{"num_hidden_layers": 14, "hidden_size": 128, "num_attention_heads": 4, "num_key_value_heads": 4, "head_dim": 32, "intermediate_size": 320, "vocab_size": 4051, "hidden_act": "geglu", "norm": "rmsnorm", "norm_place": "pre", "norm_eps": 1e-06, "positions": "rope", "rope_theta": 10000.0, "rope_fraction": 1.0, "qk_norm": false, "attn_scale": 0.177, "bias": "none", "tie_word_embeddings": true, "parallel_block": false, "init": "uniform", "init_std_qkv": 0.0396, "init_std_o": 0.0396, "init_std_up": 0.0396, "init_std_down": 0.0, "optimizer": "adam_variant", "learning_rate": 0.00203, "lr_mult_up": 1.11, "beta1": 0.9, "lr_head": 0.00411, "warmup_steps": 584, "schedule": "wsd", "decay_fraction": 1.0, "decay_shape": "sqrt", "final_lr_fraction": 0.1, "batch_tokens": 16384, "max_seq_len": 1024, "doc_mask": true, "train_tokens": 94110000, "max_steps": 5745, "dataset": "wikipedia_en"}
Each number is 128 + 32 x the weight over the matrix's rms, rounded and kept within 0 to 255. Layers, rows and columns count from 0. Numbers have three digits each.

# down: layer 7 MLP down (transposed), 320x128, rms 0.0524, rows 186-202, columns 0-127
# gate: layer 7 MLP gate, 320x128, rms 0.0686, rows 187-202, columns 0-127
# up: layer 7 MLP up, 320x128, rms 0.0674, rows 187-202, columns 0-127
down186:114137164130120119108159091096139168133106211113142120120058137146180120134101110035132127196130140195120141076098131142139161174116075123164125109139122129159143187104162181075163102129095189106218099105149125144156076116148134092146134137099118126113098161126121102172129093082125115125112137164145064164140113131172129134139077130066142169167184150113121111112125106129109118075104
gate187:173111125149160130138137089162164118123123121091136121090129139100109118090119088147117113075104143105096150180173077108110097114086108089104114130157153153128121162121155136186124138136159170115159102146109115174131136118135094092161102168151178100118124160111087142147106137114169096116214203150125134110150118084126166137141195053188111182167112119145138128102063100116136147150113
up187:104187136099150140137139112144150137112122115121138171144171157104067123074158050121179143111151118154215158128127135183135144079128115127132087095153107097140156157124122120133157125138144119104142127179131190143125121098126160081116111143138182187174123164172126144086085110076111074106092136158195156136086118127145149070124161108127111074123121097115126104114135110131153171180177
down187:083130143129088151174145127117144174108133169140163144090158134143103110173078162118146093151125137160086111119137164191131148133090145160108130118130150120111164084127103167102138116120091165153050086106115168047135096117099146169110187191168134077156150097124172138127133156155106158157095076166127128096101160138139128140133092085122130154152196160136182130162124130123108144077137
gate188:133126192092136117098112142120165128159143141133157112133156159148104149156147151115186147113172168113091078087129170120136114086144104148100238154127058190125112126025117081171093148117157154067142139128194114112128170119140106118171118142155183090092141069011065114102111077082177121152133151151093072097181098092133113125175179136130140136091094158118124188141134125123108143178114
up188:160079160133130083117172190101092117156194079140154134076093103104163123098119094097082162114140096145116110130146159083145126133159163182129160104144138123153164096155111155160160103166165131147133094133105168076072133117106091122120155150183079179067110135111097127135047151083149193165154116102125122118107167237113076114101122088156156173152118140173167107090149080124109130083152
down188:102096097193107146134127104107131133097108099126117165155124131130069122181158137134122167109161191044153138097155036164127140136131150169135128094164120153168121156080121131138061132137190123097151089137080092154172085116125094137144104083157108160160132141144099115108130113179160123127161116100222111113096139151057149183039098100178141090106089117138128150086168172103169142151143
gate189:154077098063114076084168153088096152120126094112177136090097126095112113142133178144115091164165112117117119124114109142094118141126155109171133141185127132088197105083109129105100063143140176106187133138129140112146079165190146180133108096140151199136101129134091165158090102083120146181041083190164141059177087112121147160122082150171068195068113146146149121117173139131099169075138
up189:126159093164140107128129172131159074087149086129131113121129164099095110152166080134154072112112200158223164156120120112091123137131119136136169106094062118122114151178169049160129140132152120102098183154126121151165108102152085117117112090172159060121159140047158117115182137115114123087115182074082164155093102063057130116172154175182096141118097142109135194108093169105119165131095
down189:122097177127089066100137056083054096187098079186107112148125082133098130130170163139152078110137112165101118091087130173146135085112127106189139176143182148127206160059130148177109128154242157102116123069158109128116136143129124111185110120103100165076114115105116129186142105089209146158106101148133146127142085133098130126117193067109118134086127158108113135198160091139128164081128
gate190:132103143147139185176088147106199128112097135150150115098171059154159171149178129144115154105119116090128172135095098150129118101098141154179125103093104107093111156104077091183095125162159189107100126157141166187126082130112119212113109091073174114107098128164105107107148124165149131130101177090166239095124097170122112117172147087132156141087105109134167146103156073128071089147169
up190:052107129099154123135151102100117097123203161145091163183143143135173152069120177154158107137138172143098082103124122137084126176100104120093133056140168123187106109191163161119145173115151111102115117108144093091080160085095127094119192160121111140176118142122148163110138151208102095103135082128162100136158115126176136141092143159110116102130104121162094099148127132094142222168143
down190:142206162147131083100156119192114171152106113104176158093093082132102155164131152107159116030128167103158097147133108137173152159163124144098129139120108104058085129070152084099126123173109129134158163130160091117071112146140145152136020161123116109119138074156139163171114050065112139161111130173153134128179153102137125147132167155124129102137130127131140096102141100122101166110148
gate191:191158130146130127056192131158135138129139054107097127138173131128084170128190092093115155149100200177140044114141114139133146103119171137144128158151102198112161133099118141108148056085129127102084156088136164114102149063127112174100178144162097169088115083169071141122098082127138173095087080101174165102151133169077143176135141115129154122137183112119159177100161085136147119129086
up191:136181147097122112184150098091120112152170098141073113114209104125093180087157194217107119121149158114086172166139131101144118141187137131171148058095148140110115126140111116114149139179110107148170079124102230097120110146119111114118114110203136103107161131116152153130123100116147100176165181094158123139142147088110125137178113094187061153178152115143160117098129077091117161183149
down191:178128132191053111085100091096121178094157148104107164143096139193137147201123115189116168000162123121114093176173060127129117144146144111118178122125141186122113123103075119121146125130149154118096130075147142112070135131135136128086146128133136140139124106097150158121151154178120170092082078132168063128117121153101087130140147124133139073115102078122116126198176124137140101084077
gate192:110127126082088106149096159112108128180145120118140107169178115164122150185147139070160190156156112158180099124158143163176108124134119109134186123076155150108159144134134147182097102164193132117136114117157109097183075094171127109181091137150134103086086106087138144141136121141187166115207120048079108118130090101051084155087213147012134133174131094048118093123141181156080150111148
up192:055150125138145114108174082057170131146091136125094085105109121069120133113105118143077159149124155132152139133130122065133157139174160141097154047145128155086124124084125143105109150054115103137143062111116162188069164097039162123135156169123101161146169126162071143138140094053145168115138104128118148102125166141149184148141107134172111158085157105128122124150146078126180191122086
down192:128111173126097155155157097130137123119151130130148125115137138121083181167205150108070209143158155081088157167120150108164131102140111092123169136072152135099116185086133129094103121148148181116108164188165094153125140100140130154094133193100135108126138120061105136201172123114197145089188164140128098110094143075105136172105154075138162124140111097034129146141116171163138125086101
gate193:078136074100129089075139113126145106181117134153095113156101131144118116089160071160091128055084086116120122157115101146157110127069124115147151190131073184077139135185119113123168038167128135150205139088152154070111061106181083069145062123155104158133111145121110124145054079152110098111111104099099183149102073057214128196155115112094128123146167130170152138110078127077142167134125
up193:144131153179102108149110139117084155098173114105136134114136149114098186130154190178113173133126179073138154097113110176173143113182125118116150079161174186142095092164092108159079110090134143124145109168193138198172184101232153127188122100096110101138132152148074146146150174172118099176105165122193087189113102153123143133143131116097091123124100103166172157112162123113135151154154
down193:171182109084118119112150158163158108097149149145096102124086110178104150126119124126102147085129050146127102160180081202091093128097162078109174168172131117114148141159129102133123190165074144170084168157133134119052144138078100146094136104157110178142132047132104114150081070079103160143096119141090105135058188141136130057150101152090136116141159105158071100164129117138094140124159
gate194:157095127166171156105160115091144141090126067150109127123074152107112162096122149157160157091140125132171145158171085164084090125097137149113145044097140087145111093112102091070102164133092145142113127176135169114163138073162150128143140204109099183128166142160163173087129098115067144149122083114124168136113067151103177145137145110080152098129125121129153104141136087109161147129163
up194:183157139139131213120117166112175135117082111180170139136077129117141161135148091090139096120129080187160151124104144152135129094144203171118103132131115081164157102096146173109139113133131175156146135097100169108110144175141101128099116065145144176058099118157140121133093137123126111116095078116101160110045146112159137168137106125128178142158159080174106137110099119118118068151148
down194:092149085101132085174138165091097144071114145097100146076191087153094124113080118068096128143079166099098101143115139100138196190147133104108144136133162126106155162161177111156161130120096128127149082120160078124069117082109061155127173088076115116174179114093110132157104120106148114137148123153118109105143100146128134092143097121163094105127123145098158182105162118138073159140107
gate195:145133093091129142020112058116192116168118163090096096109174117150108150133134150133104151110101096028172149084121111111142115122160106164156142113144117140109109165112158097101139093108181096123137123132104097058148129148139084101117136141124156173198146137125117128109084120162130162112110079113195131121129113084192078138132092080165155102124197115047112165126113118152182117177123
up195:150120127133093097100074111121143118177146153085145137069093119165146097059117143104203103138158160076117150123159122095097156165154056149149087085113088185139099153116090090055105161143137108190097134092154149105189131130090109140188136170202088149095126160098161129134090133132079186159116119089106116122141144174082139157148072147159131082125117121149150110101106167135175115133156
down195:098115101130110142086078123053121130118141123164139149078128127138164145115171113125162073120102094133103078119118103126074107147148204117165107132076149218162095109126209172125149071080139129096141149151098124104122153125115109105142193119148126110255165113058085090142170148144075138148138136113121151092111116106105143145071110132098147172154071130110152168127115108149121112164125
gate196:167134118055106105084165170144146134150190094162105129181130147116136105144128112201148141139121142140095124162169109104128131146183152055128134139106153149134131123172122125127142139074161140110159103167095159112143153146154099086090143090150148128181150121131129166133126107135162142084093111141203104154102114079112114120143110116079167133133094130092145143195121128126121154167127
up196:148135143195129138158104130119158126123090134096101167143098115114116086065099126105147105151164110141140146123155146200146128123130100137148115123184159095067156134125147179058202113127088128145102136183167126059180130105144192128077150153106169176099128133085059131156120113138128085110155112143137145076155136191122131140129133124128134096106179100104106080159111165143138098096161
down196:149150086122114128150194121150140111090151173124149104106164148127104114144068122123145146068152165114141150116132127138123115155128101119036122137137112111124113129154076158167062124102131148151140067170130156156118130132079110134134094126132047168092107109095143114106134062096126150156168101186114145157154123106143191128155150132172107109097140150062171153141131095121139124176081
gate197:118102097108133127127128138153152096116147122115127171172116096111144122151093140093187148125155081147056144117153126142110141135132147103103145123121097132061139123146128103221082143112162163097124170127126169105161066107165069125163161133086107127109122094080111148158128100139084143167071094141153104147164109129079143144152117137148132112140167125153211143114118115104154175153134
up197:094065170116139136169141134087161153083059158171080145171134127201158151128110146068159134125101118106128130139122116126160151163085191122091131115105134084133094120167169132143115077113047123063134130154141161107165142146103094151144143110153095099149198109142120112136151130120086108181108079095111149167139161156096147109197110167146106118189062080153154106119106141112190096103144
down197:160105141157110125120107068105104088130120114083120181117189072170122158101081146162125116134129131118146094093136171133173090150131160138147099108130129048194107155126121122119155141200079127156122062142135080108142157181091180112103134130191072122124093161194157072157164151142106094108111150128090129146110149132112075110180103128131109149151088111086161149154105126124099082071092
gate198:119075126143163115091142154139120152098099059104151102081082153094123104154118091121104132122144100127156148180185126168085077191106122137139081137140194087054184157116152099162112120137102137119145193113161207099170141120190163102165139120173135159145156150093106123170102100133108160141158070130137166091090052135116133157151121106121179101120160141088117145176132140058082157135165
up198:219107150091060132156097138140080135139092073106110110166146148133143133111095082105084153138114118121093122105141129172162056171129191135119105131141123178111174127134168206143148129122089058162101087139131174165130148125163125119146128111172089178157156063098092122136141051101126157122154139165138145161178095161113177117137128102092157184168155156109158160105133130118102125134100
down198:094175105167138130100163134172206131075133129138179106088129092148128141093141109131154116184127113092079067196141129160102127115122178102152166161151205094103113096128118099104070139138119145165114145152139152153131103128092079184144182098151120123185160140108132142075154079145109084080075131081151095104105141100113127132150098128095076114155111063148153186126116129124098130163137
gate199:143133167146094138098104159197106159110172117183180168155135084061128171136133143108165076150155116107155141152139112113140087121149183151159103128237155095104117150064153068147100089190144133119197184107122156171116112123129161079115136096116120129155145117153127117150123136155156178152130109127157135069082137139113076098159137168136143152131148116078098151136216098098147118130110
up199:101130107133077079140108171130164137117136105098179133086171132124132163188086116103181094129105136096107195130104096127106116118107148154155107168142094130117163109141146140181159099186100099090145137143128171107149092157134101092193094066171182167122142193106135109183113115148130154120165151102126134119110130112089087098119145071089158110103170111106127155130135137120083104087168
down199:094096175064128151111156109175139137096144147141135138162172093100173124131118121107158121141121161119118127190189108119165075123115139121152111056147127181148116141138108182129137101165118117157156147112121170161152161127134117083093161135081126146156157176142110116157138146185116099154126105144119174115073136091109214119139111132159103131085092143090103114109090034125154160141175
gate200:077170109104122097096117140187164092094085097138147150161131110100134080154161105126123155128125151153069118098170128092180116161149158135109125121096082103119127087096147083094092147111175117100160068120140053123102110070164081127076098246162104084087127096116118105154155108153160134198102111096070110087196076139158088133113117084071154119127157135093104097114146136108088120128111
up200:083161141155110103088171175126157110093124145074138109064151128119133134043113136093119061167099091090093094150141149115135103124105183179194151122150142094132175099113125104164119178135166172104102162111123138056151136189075132156122125117148123087090114158136123182151107119119143111187153107117099165085141108127120084118076208121093155122118114151114094118081197151100135084104201
down200:123153100148173082149106109164061165120120112145066117071146168165068101129121192105124079164168117141169145101113117141165128164179156089142167147141128145123123116135148147119088085111177109106152121128156152135071130165084168095178165116112133127164095125174134183145138152181110149110181116040135131222116140139110095134072130097135095090140165185131147113148131106179182159180140
gate201:155046125114142065166102114113136126148121117107181053115141137125107165133138158157147094159135161099131075094127120135158140132100080105141153125164096158094095122203128086090142140164155140147196052113109108111102132140121155115105123173099174153090125117101151172187111109120120169171172162086116106091151097131115150203122185143082082126154129108163159086125158140153174110193064
up201:092064106183113139169185148112144161128080135109149188130121134112075162097129227176135137052143152102127067200145129132156134182135107165138111128171128172110078139122057113090086168136116082180195058186129125114134175176100106146105153085143079129129072097136168103185131108098078052063176131118123087100140121202152127175110130140131090131163189111093142107130154181146087102127098
down201:164077174136128098189107048094158150070108152104090150157136146122121119133127156140126134148156178059091094137170154221123133118113120148095154135105165097131117128086145124130173139156122124151088154155122163079162139171144047084046193128149100171123059087166090117179092140117085108157187142066067077064119172118138113134138135145126117068178137186088135115159068083118116122192126
gate202:146141125123091167141102100084150148111113080143151181124166120157153135140108099103113090111109115092074074118166095198118120141082100076126148105157125200144140153166070134162129146109144205184134102112145095052146089076134138160157121086166128064130061160154134125113142076120164140117144099177085123102103143123142112123116100153153125147132109148101149134107123178159100160138159
up202:091158154099146152086196131117134106120138144101120118057087161133052100164109124084161089164157142108163145143160146065108094172100118141133158133146131106154145111163150104138125174102105134123109141145166131125119136078175160123117136121114131184106113194132071121111149141180151092200166137057091093130137100157116132132174118103141072146095100135112136114114122108089145178130151
down202:074147116148116120218129119177155149117181155136176165132121093126163116105122121156109127106121138181152126139130125131174116131087119111160151148131174090128107147107134129151142083089101103120137136114136123077109154186025067139141182139157145158168139110135103136138122108138087131151121100126196092069144135066101113099116197101101049127131125083145106135154112139139087093054110